Each number is 500 + 25 x the weight over its row's rms, rounded and kept within 0 to 999. Layers, rows and columns count from 0. Numbers have three digits each. The size before them is the row's rms in percent of the matrix's.

# layer 5 MLP down (transposed), 320x128, rms 0.0605, rows 7-43, columns 0-127
108:518495515490449533452515494500487518535472479527487507470484507500457488464447510494481543495527520496454521507460518471479471525487522469486495482475518505541505484490524520498508474500463472553536505538505479506478552466515502497533510527474503506517466551488510507448501497514517505508485473494465469468490508513488547487529475502518465513488485481559478445548512498487497495502480
095:531487460532527483467484506480497470482498474502460500481531489482484538518500483532475467504476532528473550516497513447532506488512493492521462497479517477502490539486520508478489503524508517507488493496489501544499536472500465428519488504540526477493483502503531472478501478553497511439491506471474473479492463502544475544488558476485509462458468491485462513510517512522499539516497
106:521519493510498521493545521506538455467478488511462528466541503471562498509495483513488491515474485470478514523527512478540506514536512511541510480532558476456495489472478523518535499513466485501515480535475501521497519517488480446474473469494544513520439489495559500519496481510503500518509482502493480501535491476486516482525530505435487480505508513495538445514486502504539507532498
100:496480496526572518455484490509546486492482463494465504518503494457489455498514510536526516492539502454522498421505492489504500536519500503485500475512509495521475486522466505530482475507523516516554515482477488503531521537511518506497518492452499508494518482466510493539541474452508534494441483479492535486448491498468504526479512488517498496451528508500467500486506469511541499467479
095:478484489524545519526495463500511485521489470495475507442509489472488465456527492467458502473499506486507529515513507461461505554485510485548503479495502495524488518493542518488512445542527446490515538517491532490479522527513478463484494504531524495471461473507453493503505493447552503514502489491494512552503494491475448513510483483520492491474528494471497522460546489491520513491467
093:508524493490494510482429502483481529486500475483495531466454519490527420483506493509531462494513517546517505465507484527492474515504480461481516545489484540493506502516505493476466494530532512530540522533469544510506489522542484521498509491470529532518510469531501512447496456469495457501496509465452494482533500514496509511510473490509514515454511502507455511527545540481503512489496
103:488508532486522501530533500514492488494508476478504547427496489557521532490515488487514490511473536500488511509506483483499525534519516482471539485504524479526457506527502443536484554583495500536507501509475495516528490524489509525427468499504495465477498525463523491452474533509507528493493498511505479500521498484510504468540478506511518466544480479523469475501521481506477508511528
100:541561518479514450498534491488518478484466500526529507543486536509509465497512487528490550452538461501498493482528504439489510496497532529502504508467482476494509489504508533535520487516501475471483485504539515463470540501532486501483529470520527439501488537461491508497524529500503523521483462489487507482463453534535506510498514526503496506522506534456506504517504455524500474541506
109:489481503516480474487523518488532482507506506485526491487513513527519445495501508461521497531500468500568524485493486538541479556475493491454543494468487511508549514529485493536509500493451494496494519534516523471490509502531519486497507466503524530505529463478481476522520546515489533480539489551498550513530469488436483481483501495500532489506536492508501522461530531494516504549521
096:479488508498514509515458498520539502503512458474512546516500492517499512580521534497483533503511522485543472492563469480487450536475479514486502539499495444469528513552505481501482484472527542508494495501508555526513492485485479493492469535516519541503470495514473502501476453459506525509482476487448521512525463528505472531489502483500510516510489534511462490512508521518509464492525
095:522526504519532480484531511476460467473489514509483520496462460523493472458543501486504481491498507512521501517504503469464536473507497508476481464502494518505510520534497516506524528548491508512481474515453449484477493538497496461539499453502490478429539550480484524499466516532484511471563484526481502481510507513543506500508494515481449487506473487530512522524487485509520474544455
096:471520484480469492461476519503475517556466508508530496511525510472515500472478473528484460504501520516486475513465560503536491527533511449444530529473469502497498495457508528506498467453521483478514534546510473476485561467490504537509518512523467518509536488492507512499495463467553498536479483497492456483496496487466472517499491464496501507498505478500486493525492488515460453481481
101:519478491508466508522504488464479468519519465516480462497524516456522449462465470492475530520494541467527491466500471439523493503543518479471504484518534512489475556444516511477523538452533488511507522490487476502492528440493506509533504517499502515495535467476462507527516514526497513482496489484530507491457503523484534494508488490448483497465542491529500501508496466502512487463511
104:496532487448508511528542522551502497486494474539518477488477517563503500512493436487531508481476458548506494513531505526556522454488535544481501485542520482465541471477507536554532522471514508527524521479535529512497502470507519516456517490527533521489515513543490507487509487529480475537513516486494540513510490501517528493509512527483501513488522498522514491491513502510464528517518
093:517508509444481513489529514465531451511508519525507498466467483504484546497492506494505490502550496523504527479487515492494532492500488477470486537527444526500518536512501481468463522523470506512504501488465529449518458502488410497474501474534499455485473510518460478518505541514477469489507467511515519510507518521490537508507526468505471538515516497511510532445464502486525533507517
100:492483512495542524506514506503552533481491477486540491510482498472506479533517532502475498483533487479502499480492473491513490468557469557535497474498506515495499494436514515531521537560507477491497458496506511527506534513487488508559491480479526500541514500535504524504484478511499493489497532478541495452487530525479523497487482486493552471517504489570458537524488444517510505515509
107:504514559486493447509543483515479505534452491488500493543528492504523515519493477543514548489503502506509463476480492478480499548493537523518460482490507506496531476495509505499504486467494475480492494500481489520489519493470506489482561432501538538460512498540467468498514520483526529527506524510514484479517489503497547516510486437532481502523519514519541500460497479473459455524477
086:487500487510508463558467528496498521540495537517467471513514521437531518520498505535509496522477516513461490530535503522476509493475494504499512545487485520427538515461521464483495496509488498456498484475526488524470479468489472465508532511513503518522502494492507469493499468477511527508473498511513496507501471517499434543486506450501506487492532524463539501450543472494518487532465
076:516493490525550535506448495529549488480463487526488516529504498554521469534507457473442484524514518506511542531538489496525474490541474491471533505475506505518528526494517486486496520511480487479485539492502474517501502529496510496542500490489496484466492486507484484500449507446529441537538486492485505497499474493485479507461485468504522487557532494488502481523508446501478486546503
092:448493515492518502552536493494510517527491527487485486493489474480526496478498538515554481460475519517528455544505471477543512500495526498487484518495483494517479544449493495478529505483541528485469498534523504475535508488522480540466534494524497494478494496479494519444549512483521468466542509530513476497524483452521521502531487490513511531505494488511471505532451470461457525485505
097:504494507477515495510476490499506458486505531530503466482454499458469465486521491474541489565519524472474501489460503486534470476506539509503533538527526500513532532508566534471524469521459483504501518514510524491445511488491518534518479532498498521540504472507535505498531525480536459534511451541495488482513543487521532479512545474506477543481512500497468494498507507494521496490496
104:428488476467449458558511500499525513536531433448515505509461462490467469496474459515509491462514488488469496474474501477512488491487516447508527524527524494542483488519491500519491494497453488486486490500469523510495462494481504476478494500511503502512515490521541534472488475473508521510526540468496524506491514467512470511520522528495526484482461490478445536486521511487488499489464
098:453548446503532517516559500503541511497501504462500507485472491509516512483511483494481521489447517476540506531493520458493479539490511495546507485514493552501492561519500483479516492529476473489525493518497506470472481490502513500484532540507552552475516459521484466510484514515509526502513478482519495550524530489504525457460479533509492507506553493510527455538514511517506495482515
100:518467464490502463467476481504509490535469508543468507560531498480513513460456471541535534525507442464529505475476492485491478486473538495500491464514471472503465514493534504522533521480505511513539507482502467522452451474507495516484484569513544504508502443514508504502519474508482505519510474508500510510490516500500484516535520507455521508477474521486527480516504476519519466467469
099:503484481511534537477504482487491507489493468503487523506520482487456491488528511490491500491435489481468491494516516549500501531484496537538505518492517509494529552441533446480556504508534503511443502525495527499530439464481491486456477480481511536481514510504530542524463493491438472508521540479497503529489499502495504514546500495517545506511449480526527493514505486493487497484493
100:525537497479456485518487497518471513493519470510508491488485510485507505491468523483538507482533546489469460509521530536503498465522512517459482494463475532486403483467486485498492482493504480549512514499490501499510516490497521518429513502535483482513500562501432563511522490474498491461514488491501508465516473494513484514475505509509490487492493472543454498502529491540495479486511
103:515487511515497515528534573539476498486534526507477462494507490504471550510507493538463532501462522523494474537509485481489516514522515524449519522517495498515503520558480516499444523469523482500485524507484477491498499485500481562469526512519526533469536503511465516529445504498472492481475495474503517479490488452510517488529483499473528522546506487504451497498446509475507466503511
098:505518491491527455498444505466508495432498531498549466502527495470463523561484524523518451492473485556533494477507467520477508506488499487489495489508490498512549538505496516481529503465500536502477501455465505506511509507483508503517517548467487454516482495511483483490456496499508510490480498510493515483537480468467480468468524460511502527473481508510509429499466532494514475511532
114:486477511472532513484410501517472537514529521537534444513487484529510523532524517487500452526498487497516509495494500491502495513483490478514523500495477500472484506488500472516461503525525492518521505504524510502460478500490473506564465489508506521464535494543513502470502539540522473513474527461529526503493528474553489514480521530525569506522469548519509524528479499519505498531513
084:486471549493540520491520485473498491467532460499518491507556476497479489461506480470458495521533498471498463466477469483548513508479509532462513465516502489480485507484445550487497513535504467526540479487541511446521505512452513511525496527496496486498508520468499504496497516506533492551478504481479528518504495488451499480459497537527535515521503459497459496496463506479491483519541
101:488530501483505484459500466467504532522483490510467508478529545498480477465509501505480519503496499501497521508505483560510499502532423475506452497505551457514522492547524516488464495489444478484477533504474458484493444501503521468473470502472501496513498482488474491501467493483528509499505436509519503504447497463477492499480532490452460534505514502485467488532483485476499501483464
100:540502514496506497491499534467480500487520508484483505497518542501552495469471474518511539459531507509522479493542495478488458507466536480484491506465488525520506502508486489479511526455484486476509515513532521499484491463485467446477536536483512469518470512512511515495532511487480512490497487443493505525506487502534475523510498439470501489516520534446427474528555472503469497448493
098:514498480528534504481479473506503533500453487494532502522509495547536529507496503566493477504496497469500504481528492485463520510493507529484555463498458494524530556481484523512501497476518517456515482541488527526507513497524494529545483510492489516473574476525501495521475504523479509505492501528539545502528453530496528561510467523508491487520500481502461537498473476472502504542490
097:571503563486494497492491486517491520513507510504512541514518539504520502474520476496457510518507495469493523490506515511542560530494522498489511524501497496502530468544496511465495540482521487493521466502550534520549483508501505488497475554502553452493526498499482451508461492473477522524494507491528503457551468519479477536493512524534499504498490552488496529477529499516494527497542
105:470513503529493511454465507514515508511497462517461483511491485523508469518505542472518531502529560491477518509533481513499448500544535494520511495486537443499457518498482506534508493511518489488516522521475528470500483528469465476499511505482527490501485475473503515510449456459519544473454487505525509515495469531475468502521534520482495497504510485492449473498534467543452479511541
098:502488463483459503494497542499496472510491478453506513486466531461481556512485517499502481482488509539511480519474473489497521463503505477524468507504485520526467447521495460533469507492493528541490480502483463513512430507481510523498453523519536483518537459483506530486480539489491487523475511502505460466484483488493486481506463522435464500478500455522471474509526537505502475518538
104:498437535492459517482458491502527470531539460496518529503505469477473473502490518522521525517489481511467520477501532537503510502518508503529469554491487476482556493474498496474498471503513520495463468485509475518496538475445532479537508481465508503500478535452508502491493469503518510479499497462489508466444500513446497484489503478534484530495499479495459496443524549511488506527500
# layer 5 MLP gate, 320x128, rms 0.067, rows 8-43, columns 0-127
091:509516527469471514499473490450489485504511488455497530506523516519486483460500506558503484442533534480503532480455508534518492494558533490480488445453498489481494485503487524478529457512517533502510543477477521508504507495507517530478512506483485475554498471477509463503466489513527510529504508503489481471470464529518500513485471472468491522510507510469456481532541534548521489528527
108:557504511520488514489514515525531454498542472509543482500512468515516499511517527543502487521467535508488496451486481508535500492497494512535567495521510470529539514502498489521495513510479458475490504464486499484462514497453495465469531463491530482491474480502511475534478476495495563476530522527478533486470461502498517532550513495522530485532459487494482500493493454522499504449482
099:501502501509494475497512507523546519494538511486545489439492492524483512462575483472540496518526514497516493543474522476441474460531501495501503475517525505493501495544504490476507489476477487484482476485509500535537491486527463476481452507476519490481514457455514541511512499476519478478505496518510472480523490503540513530545517517506492525447501484475447510494482496513497486495569
094:519486537460497510506467496468550511497496485511513517478474538491484474523511497444488518463533489516479473508445459477506515504464501513502511479536500525456513489485518478489520555510497493495523517485505534541530465503473468498482527526466503529560519487471462524498508497489534508520490519514523474517550525517566474499505520480504515519471517503478490541545489515471542510536514
092:491473495527453512534523520550470501521542507501554506486502440544519518521528519535507491478442521493494506510488523520523493482492489512498501524500499482510502482495489496524550515452521502497451530486463497447505523480477550507503498493527508497510478471484493476513496516480500507530548477517445516492441462451507464527530543490485518505537482501502477512467518498533497517490519
107:476529456487503547504495541456530471492517505466524542488500489514489510544547510498520535492493538551485515496477460527521534532547490509525521510509517502556494503521507498531533517502564537500513513469528492501544504486511495519535490478465514503510494497513467481451432491483509477472515497476499489496484486541477484463492505483491507468502464461493483495490515516552515523523510
103:485511504490487503502473494533425509463520539542501497482511517514448517486519497476527533538512505502536492490515483509456476473543492512492477506499478493494493524533537518477511524453505498517530512517513457550494471519501498496494495523472473503520505432521492535479493515517508442475499546468454456457487540489492513471491498498479482490471515464480463485497483457480489507462486
112:488517450486484470465495514472526465469517485464509530464532507468484537495527513461514508507485488501477541561506529517471475527486536461520449532529484522458494444531481475490470522465476483496507519517458536494528497494489497510439512531495506498491513520474500473459522495496511481511482483475508451480525520501505463499484517516492479519465522450476510482513465502498513479505532
099:537504490495523511471498505522493528532502500474475516473482508442476477445484494475519527523478454459457526505520482442474516467536507517462478458503471527450482522471477510529527512455462511516511546517468521492469516500536489489488494527473491554482524510470521481504515504472544464506511524485484480503501544497517489499450508505505453501482494481517503482522504462498473504515504
099:511461532535505497494470408510448523497459526536536518519474505523510516502519501481508504502476505479488514504507476500495469524485530480518507493516480490511501515532473513508505487553485469437495512496499491481467505510495478522487488488480513521506494485546478534490518539502501547445431476524481527532494506498471509436480521518502495501483464530537468547488488528507501509514500
099:504502456497508497487504513483500458466477485543493504524483485500516494491556540517529516513451457532457509487518511512488500518531507521464430504494536493522473524514449511501527508501534519507470531474525469500522505513520506493509502536503509518509523465472462464476481514511526483498501495469451509469498482519492487475486527461530477535528455496498503515494525514515562427501480
092:523486529490526515483456509502494469499499477496532473534528508478539485544515485498481470552490504513541501486522527528546507484532506507495521532492524503513499483504464536498476482485493476488524504511508514484505541483457482505557509500431508513469526495511473549494555468500517505540471473518506499487496469547502531510493499524524515469473478515553530492497449465545522496532521
098:522494494504515528458491480462485528515503494532455522512509480517478511488542466507483529509531514496490512462460511481465499456509510539523486513512479493526502490515508492428543469554492474507496491520550451520465520463544454498489490514496512512485478479513506507513483545552528476508520520495511527474493506520516501549495502510563534512514457485462503528505521481490538501484480
094:531483529500471523432523447472488507510487482487499473527492498487502497507494504512508473484460486523447464511530503507485530518481482480515475535512475531489491532504482432502502534511518491539545543515480495479455484498490469492476449499539500499480528516486486494489525478458527471496549531485484448489466516498513503517488533456459452486532516488472496516525512478476489482515514
096:507495500468512550458498498474480488469478478510486508536476456502488532482490493544492498471502549556518487517475484503502474473516548485503501478522474445502525535496504484500497481499485480493565482498463542482483512480500460519453528500501540490522484464526514485510478463491510500508540538520504457491504484543487503477562494484481476499523513497470496506456503525509439487508533
105:508537459549465512497440455486464457517491496507535520453495482498499477494478532518504448456454495459471491501454509509493511486529481478483443509453527522514501472552471510480493528497525503488469499543519524514507508517481516509451474493492522516476519496514501506494454494491519450512516470443484472480505529496490505494495508487508511514458502482499498505542520500526521505510532
076:506502486511479489487479471499522470509502502477505476564541558500508527501448504481519503473495481439497535527497496490509515530494525478520486476526475453486497513499491511502503518510445526499427514492487497503524507538482495482472461474519553532475463480491505506526504501549502555508479465546494531496543499491486503517537516516508474514502520506516519482453464453489510502518471
072:516461501494515529502506507511519460506498531505517475499511465508459517518499551530522500507526515527521573457503539485440501521506459501502486535486542507546479512514514513600470530488502527501492533507494532445501509533489494531519490497520495486511523482493534518497500494488541497518530534525498501515476459499528503494500487493450485511514465523482475481476489514481519532531507
089:537482505544481527528530478511537516466550477507504550490485496492443535470489497477522472495502483492501486479518504456519485485522490510495503520501517482467529452485548505499462484445508534509513507426475458473511502525522500495476509492487506505496471492487491515471463487521481500552540506518546473480480507482503483502502445486518529484510519483458532507480507509512479478437503
105:505514493462498508465480468504494552534516495491522534501513544514566510526526499513485512551472495466484505456512546527499475485487475496472452475471480510506541468546503509519545484496510495520508530483524491520505482450508465465483552498492525534461488490497516480516504521522543504463512520518499508505488506526477511495470542522532472511451513548487515506548511476531507484502493
104:520503529470489501513492483474538524472449480479477480471459511506512504532558466514485474477496477462465505476485462496452502478517488450519542512514510490512476487483462454517479489525514490488469486508479499475474505530498437461465485464488469505517513469484535533505526530506513500489518522472496503505507528545525481491490529511502539490522482482523461537506504448512554498511529
100:437528495476517486509472476483481514501525495484502498498564491468509531506531519508501509484515544503504490485515516481524493450536486511479492491485475518488481496534451493448516567468492538511507470489486453470505510526537478481493511510447550538491515516507492473492477523495546484508493549489509515456463530529477524500492467455506498526474517508502511542541466500523504515516504
097:485472488503483531494483493491513459479511491502502464479505494514466475492500486471491489510523479483521496495495508526504530457574528516470489485454512546513522503515505503543510503466503514539490517540529535497474506492523465524525494505475498561471512481479481513491534485517516535493521503472540538486490497555510473438498497491529474519499538534515563499467484519524518564517521
093:505502468491475447536512513505471530517544536458515497497488446468509508491495469505428480509466509508507530508520506496536516456497484470557504475520484500509496505501502496458491496489514458496499494503505465491539484468506485506508542491508525485491490544507535532478475505518478507458498474435501498471514548499500508519508519513559497515474498478504509482563528480535524528484540
097:464502504537524477509487483503516501478474497484493498487484474484510496479529554560529483443461489508490479466502511481492546472506495547496484535455490498534487443522453516469494527453483508498484494473480494495485515526496468461463500504454548491490481483543511503480513513513480466504480518549494509479478513495512495496487506526509538514464513488537507432492508465524508534485466
113:521514568472473505495481498511516498501459514493485473510532529547481556508540467521504489522503528511505502506495469544529502494550495493475492472552504506491511469516504478502502540496485507518499522489435496504509516493471463500459538484486518534456484498531497462457471484495540479500493515471499451514523499558486498489498518502458491472496506456498504531540475487472492461525531
091:501480483538500480459496499534487482523502507448510468488496492506468519483502511488461460504488493519518530486483478515528505520487519436501507486492472478476467516533485486472504511539491496541506480490510498518505463504497504509467499512529468482507536514498507470506546522470520491488527488538464555516479504439484493471459453550531458512492547489509513428539477479513520533512515
115:493437499480483538490488474489534533461491472498515489513482487535478492483522493555531477455515500527500488499505500438478494449478531516543551492471499507506479557518508512494479506543518488496511452493521504469484491504487459508512481458536532467485490495513473507476494510535515517516544509512567474497524507523539532469501497508500490508532488529461490512504518546525507512520501
079:464546544492510490516473517566500487495519486537543489501472476492507503523522527516505533486497521544535479497535452512524494481548497449509470501484499490523494552503521497495472475458525533464467527508483510540463479509520507497508471492486473516495480456538528527499486504441496528474457509512494546483482511501487511511501497491466502483490445498544483497497487464519503536513514
099:521470495455476474478509507542536463487472491463514481533476495527490503550535491501506470518525505515473513481442490476501492515486509499525537516503512518554473521496522502495557522520510521546520491482496543492509464501449491542470546488461526541499523501538452497513514472454465502527496490508478525519533490502493514484498493552518516516489524523515496503520486456512545497515520
097:493495523492534520457531466477483502505498529509499540469505506536470511511491503519508515510492539502495492521451480507514459507481467488525489483496476490474536460483501467514491557539486460481505460499472487535517534486490432494472519484541552491485479485471515506507509477511479527476465506491481503471501550557483515542512560483510464496504482496505494555531509489494541480518508
090:462465464536494506504493485487490541474454489509512475485493482554500524548487510496522458499487503498502512483507515505509474514445438498479484494428513488538480527492507514519506494460529531494522451500510543487505508499512462520504466482493495476490545517500470497523485518470468492498467460511531554508485494496447505527491509531541518506533519512484470477514479485512493475550459
101:498464537517527522508467487515455511470488515469516513509486491523496504552508494490480471512478518524509491439485480476529428453460538506499479512446483501527532536491510479499491505523537515513496465491480494481510522501480468481471489484462448509535482522457502534474475526475501525482528448492494542490472485513477545491486513503519489480511479475498485542513485501522515503548529
105:521470507537463517478459506510539452502463486505495519484552485547528477484481469510482506482476507485521531448489480525518492505484478518505546479465501523524461518476524513524520522560502495500509521486516532496542508512497539484490518521508498495508511497489498489465474494492480519453511490521478518482506543513441499504564500481476543490513510453466479516466506467532519460521470
103:519497491512501502541536481486457521486530526510521511472493475516477481521494485499516526442499503519503521484563477511488500497507507500540567475542546505511484514492457507521523480465497467547476485541540561478520487541503498518508502489512498491530503505469494492474519506495487508487549478468524468511498518522491484497485536485473487522455556506479491523502519563484549505518514
102:478487495489538492465516515491522508484442498523484502478528510489469478471493520523490505466483540492496487493493509491518520484534492490486478472477484561498489510572493508458508546468462492491488473496533498511509488498498499468528510511481514483518474532496453504494451493482519496484464534516453476436493519493459513479505498532481499446461516533452501475524434499495485512531522
# layer 5 MLP up, 320x128, rms 0.0606, rows 8-43, columns 0-127
098:494499501470518490487489517532460541482481486508513519530502474470514524482505465460471492536507499482558468450525501456503462515504486513492505464540480526475492511485493535435517510526530501455509492485510482471455491502476443538537485505550482526495486516513456497517521508501515481458494499504497498480473499498512484471524484505506460504502557477526515471455481509452529477488477
108:519546517514487449489493463456529485464486472539507493489485501480455522492502552534479520503523531484518515492536480509464512505524473478484535484470474454488507489511447482504481503491475501505487497451481487485467472486525489461474492486486516467450523464471504484510495557488487497496520506495507503494494468490469507501496482481477528536502465475522456494438530481545481476550516
103:478509513531511541568515480521471541482492452530527497469511445509517488534472443453498495467473521498499490530524482503498509463463488479513462489490467484492497468512452511493489480485500548490515480515476517495558506536500471493491489494444462492513535489485499499558480523520527507512498520499483453473480503476506516478457492471457527493519524495492500536510487488490518478481509
098:512485475497489508497539534557533489497472521541492500507457528538538476474510473497478494526519493524502490498458452460463506509500512538510479455515485537523511469475525508441497504498499530485512477522496486499489491539514471550520534523454483498489520492446531545471502509499483508490498508517482521471494481491480487474475436554496484530490513518522516489508455481471538499516509
091:492513474447488500558535517505491524468558497510502474503483501521492480523499505504483544537494464525540501518483490496483489506525497536536505517506497462451458478466527485494538505446464492523512516488490522520477501439496503496519478478478482497518486502478528530535511514450532536508461533516458497474531523547498500514505467449510511497519528475483510509488460522532499519469517
101:508464538476465459540498493521494532458486484541494509487487487510534507493500493523511460534434539464486503481533526453455510470467493514462500505442492537502524474493519507502506510540509478499467478494504503534476495504475469492450474487493468496500484516494558513530556507528480533505469520509498504517503508517480516497546480558502537495518527518523504479510471483475514483510491
102:500534554450520495515555509499506485521549522467498538512534523506492483480474508476482477469513465515472500515484483473548470473496513501492515467514496449502466462498522535503469520507519532489511493489515517469504490509531513490498501489474482435515480451495517447531533520491512479489524514502491513480481488477544518541544451509525491485507486513516480500530529522561535485495509
113:531488527461535508523496485498491502503478505490531496496510451500495469480471523544542477468465532473525498478536537516501492504477499478486503530467479482502494516498474507449483449509483518505522497523485489514525475465498509492462494475511529509543499501473531471537504515522494550413530504475497500517489483488523452503482478521485461464486471485467489490474537484524470562495480
096:528489520472540552512504497492444500481472522502522488474520510454495457496534508475520493491520496508451502523533517488487522449467528495504483546501544496533496489452519482485526502503540498492492461490493535497510467533501500509506488493546485500505505469513508471469499498520493530511500510508562528472490502448525467481506514495543542478502496503488530520476525581539519493524505
096:500516540525496529471479476509467504445482492494505490484511473475477500488493521459464496498492518503498490496523522510490481467509494482461471491524558532447487562504481486527495489523554490481457509483490492474474481503502523531516495513533509560484529498504486464507488475512525473499560522501458504511474471441492503543507534508482505458520435501499472501485491507536483479518471
096:483465465503508530467504501544522514517483515524455508539527510474496533484505496536460518491534490527509552499498491499514484535436515512512498476492463481508507502486518518516509503528463476514520492464484493524500502530475512485489515516554565477515471510469448484487489512493466514481463506479530494549535480543531488491473497504532495466508495513427534539519512539490506500479495
102:479506487515515452465528521516492515474496446480492452500491510513494458499494445494500463456478528535524484486480496500500464502473539482518532512484493463525510492514485504474524496516465485497566533525515528489548511529530505533492529454512501549467473507480473497490518505467488509459497484518526462503456499488478557481482503480504511515520548511468474493504499538496450502485482
103:477489500499495507505508516480532462482495501502531480503546499509462481488472536477527504451547499488533494488475501559493507526526533558472475512522481532451436499516533531524506462523467461490527543500544482538502499474505559534474503524527478493501486494507495486481509541532529519507462502466474499510524528478471508527467496495488493520538480480484539515502515507481484504525504
094:511461520525475489501523510450540516425513478492522482491455456547508513501517487514478462477528512524521507471499493507509464491513538498475574526501501508466549512468503512498528483529522519473536468475492494472489484472469483491492478470439476529497496486501493480526492457467503523487470524505519497491534538489486517491470471507504507521523449523485489521509475516470532487505476
104:531489494516495511474510491472527492551547533513510479510514517528523520530493503517564491475526513520492496471466553509500461487499477480470487499484494480496519518484484532508499483507509514485515551509480531527492523478500546522485509501494509518428477508520461508477467430482481510496509515496505460560503467531495537535535509487493505466487459468499492524512471490513442517474471
107:496500527524489501495497453488531505524469474552530477501532516499463484509530500465494435495478495489481499514499555469526494497490506486517533519461515507538546504479547541460495526519520489460505521491500496508523511491506602475526485525564535484495521475508502473496509461494525477502485534485500489467502490497507514496507493496519520495486484485553480533529488495494527492497459
088:480503478529489474474493480511518486511503493492489501490517539505510513463452499504506481496461474476483558480481510475477524473527495522538523495494466498527492485509447546508530515509430495484491535509522489455497557475475528519469425511507501491489487492489481482529505524545500526525501515534470542540505507500446500471543492526502498490503501472516497470463470501547535501495517
078:473487515467499525474536504454518463509497500492541470490519512474509493483496492433503512478462459496488481533506450509502482486500500495463527531536498521489490508539490514523456454458506501490485517476482519508514509482530465499484507523465463523525462482466512522458527489507499540478443480527528510527501517547486462504483498525481533526460511504539518520477485504537510534545484
093:510507510488490520496510482509490499498523512538516557517547551503532494506549505507515535558484508483552454479549498491526461524498509493516484565507510535509506509484489478522531518484488512523474482508484543446462468500512481507486553514549501459506513549501475481507462520522524485499504490477516502541475517460510453490479517499443509502485497519494522499480515492504499494466503
101:524501483475498501509447512501515529538466515516487485491479478465541496496450431521485496516495487481496466493491521475487464479474476488479496471469500558517525496499476462504452440518531485522484497520506506514503508467485438510532491505470482537439507528482511511491547480540506509482504509469486536450493490537525516497524502489547502522474494489483515480496500507500527502449511
107:524534468538518484489461521494466480527507542457509467495539515483480514479521494508515490537560536495504492524495525472489477516504513485539453480513495510494503550524502502414486496508536445505461495490500502498471474547510516516507490509466512529460483489489496524538477513489475501491457500493453508492549475492490506533516491508506496543491522524506533478470500504494475517474548
099:521460474537455476500520499500495509521483496520515467533514530533518469527494497525489515520472463487524555515548506490515508500438500499543507479522531477492505516485530519535519467525495481476513561508523487458506495515462528476492464456521551460509452525474534471528498470527486508515504475529498511543498483510522467504558494508487515510495473490528523483514527519533509489501486
103:502532494468516484530476491469474514494489514486493523476514474509504451484494509525513451465494515523492547477480488531563504514499553541513510524464509526499519539498462492484519489506493478502540483474536508508558511489492480518508556441544524523510498470520512505538522513523507500479498490521559499472514543526480514448524502510536487500527506503500528500528476516524498526455484
094:549495533525475499507472497512526511509526462470499489540438502530506519493494510512519466514527533520495521528521481553530540508516493543475544484487453485496514546445500470525518506489490507501508461495475498487511471470510525503492489476549502488459482489540497542482515501433478453497480491490467521515525520482495494486559506516505527505516515488476526479477529531477527489523487
095:525507508484526516477525534491481520524501494494450543479533497482498484496493495476496539529504539478516485468473530505494532504490435481505550487499488499520503540496513530509466513512509506519469500451496528521526482472567495546506491482524495517496535544511525487497445492509508511489523450500501491495535522513465511565517488508505532524508521546452474496513515464454528472508488
107:471498507480479488500504455502456496506515448481493511525490499496443485473482464491523501468535469518516477525506480487507495470521502524462555479485512479504520482522473544507511515494484505517489489488526507503523538495514527544460486517513498564515441497507483457475472511539520545490506470504533554496535514465529478491503491483512528509515541513501448509499513561523517533501484
099:493515495482479504501538491493514477523490522506507523471560510484549523482445515513525514532512513447466483492478535491470465507472501543533511507489531503525466440543504492477506508479521496449477457491562489462479518524494499512503491517496509528519490458506500516527473479509475501527491478486509510499509485506471507544541447487495543518463473488518488501493486481543484493452538
116:479478487523496534484503531502523554529547482548481496487487503491485509499496492510535484474509494487520475469470506475475502538543523486448490513510517515522545477517511522501501511493488545494468509493535492521487550470495522492496476490485496508445455443463525545453473501496470508514498477477491477498534482548515487479499534488477514518504542497543474454510527511558494501488534
085:508482501527502490493503499450536515515467490460495502530544517465498521506472495497513471501508462481512490537506532475482504525485493504471480517535541511506499430492520474526501554507457475513490496529503495463526530515530509490480485459558537488517532486480508490499520519522484484489518509485569491564516478496488464508478444481479499544502507515489548474493503517454498510526476
096:481505528515509473493463516535525490507469493444461497536488538536478518553492492459510530481493454539495518509484514540515504502505468485532494524491479508532470501504488508499527478530520482549479505548521491513455485480511503540492546508493470513502468495528499470519522481516478505511482496483556528566524502498497533472463518517518488535483490511521505493481531476472512459557484
101:507460510472441524502513553503523495489516514476512488500498479447517518479493500494500487529502469500464484548533492489500546499537530557516460534499477517483507506489464491527469497495492507522464481477486487475494535524498466463525523504483504459537478486526490498528511572534486499539486472505509540526498483519526467491515544535522503495475486519525523549495551502481517481490524
097:483499511523489500477476471509482554505502473509462486467500542501488471473495477506459460495493556487501492496523493483514509456516496492525488435488543534508525467509492509468493493483473455512506518482515517495517474477497495526521514513505492505520473469509493491500505443507465485487486503492505473463471504572472527431459507479511436529466525510493478492537466505496489493468544
096:519468454528445483523513433502507471509522530494481476517513512464511482508473517495486487494482491455475528533529499534483515505470496488526511523489542521467502508489469507500492461492448470476482532561475479506478462479469480484498587487494499494460470503533500493507506521523502509484475520545457512543507493513482489506488512492530484475491485506493521489555503463502491504466518
103:523513492493476497531521485448519436480508485459494513548521517520490486498530534507539503451496491481525474489511478499489514507531499485515455530495461521489493521494529475455510507494513508497486475541540556482531505488506491551509496477490483470483538511546541495489491532548482523532470542466495505539484464507509491481489501509454521544484481498503509527488502481466544533477518
099:528476485514539508498470493514539499541506553548468515501545546513563488496511472536503518514502489469510507504537519504537536529455483520492496502464507513472536513506491518545515499534496472475501538482493461474486447506533501503491547476507480490514475524454486488511519496520496482510477521482482543513515528487472449494512524500534535497501492528532561492513472479495479503480514
101:494530480496464506511509511486503483526510476476525469490492546515473475492463522502480517470516486490501494462527425496479437512508502453487481512533492492521464437502485496470548486439501514549527505527534510477501491504505507494535543526487502483501490447521504436508498509479503457488478532510456491517477538477510476502472513520461475477471503505494503473486524487484510479478503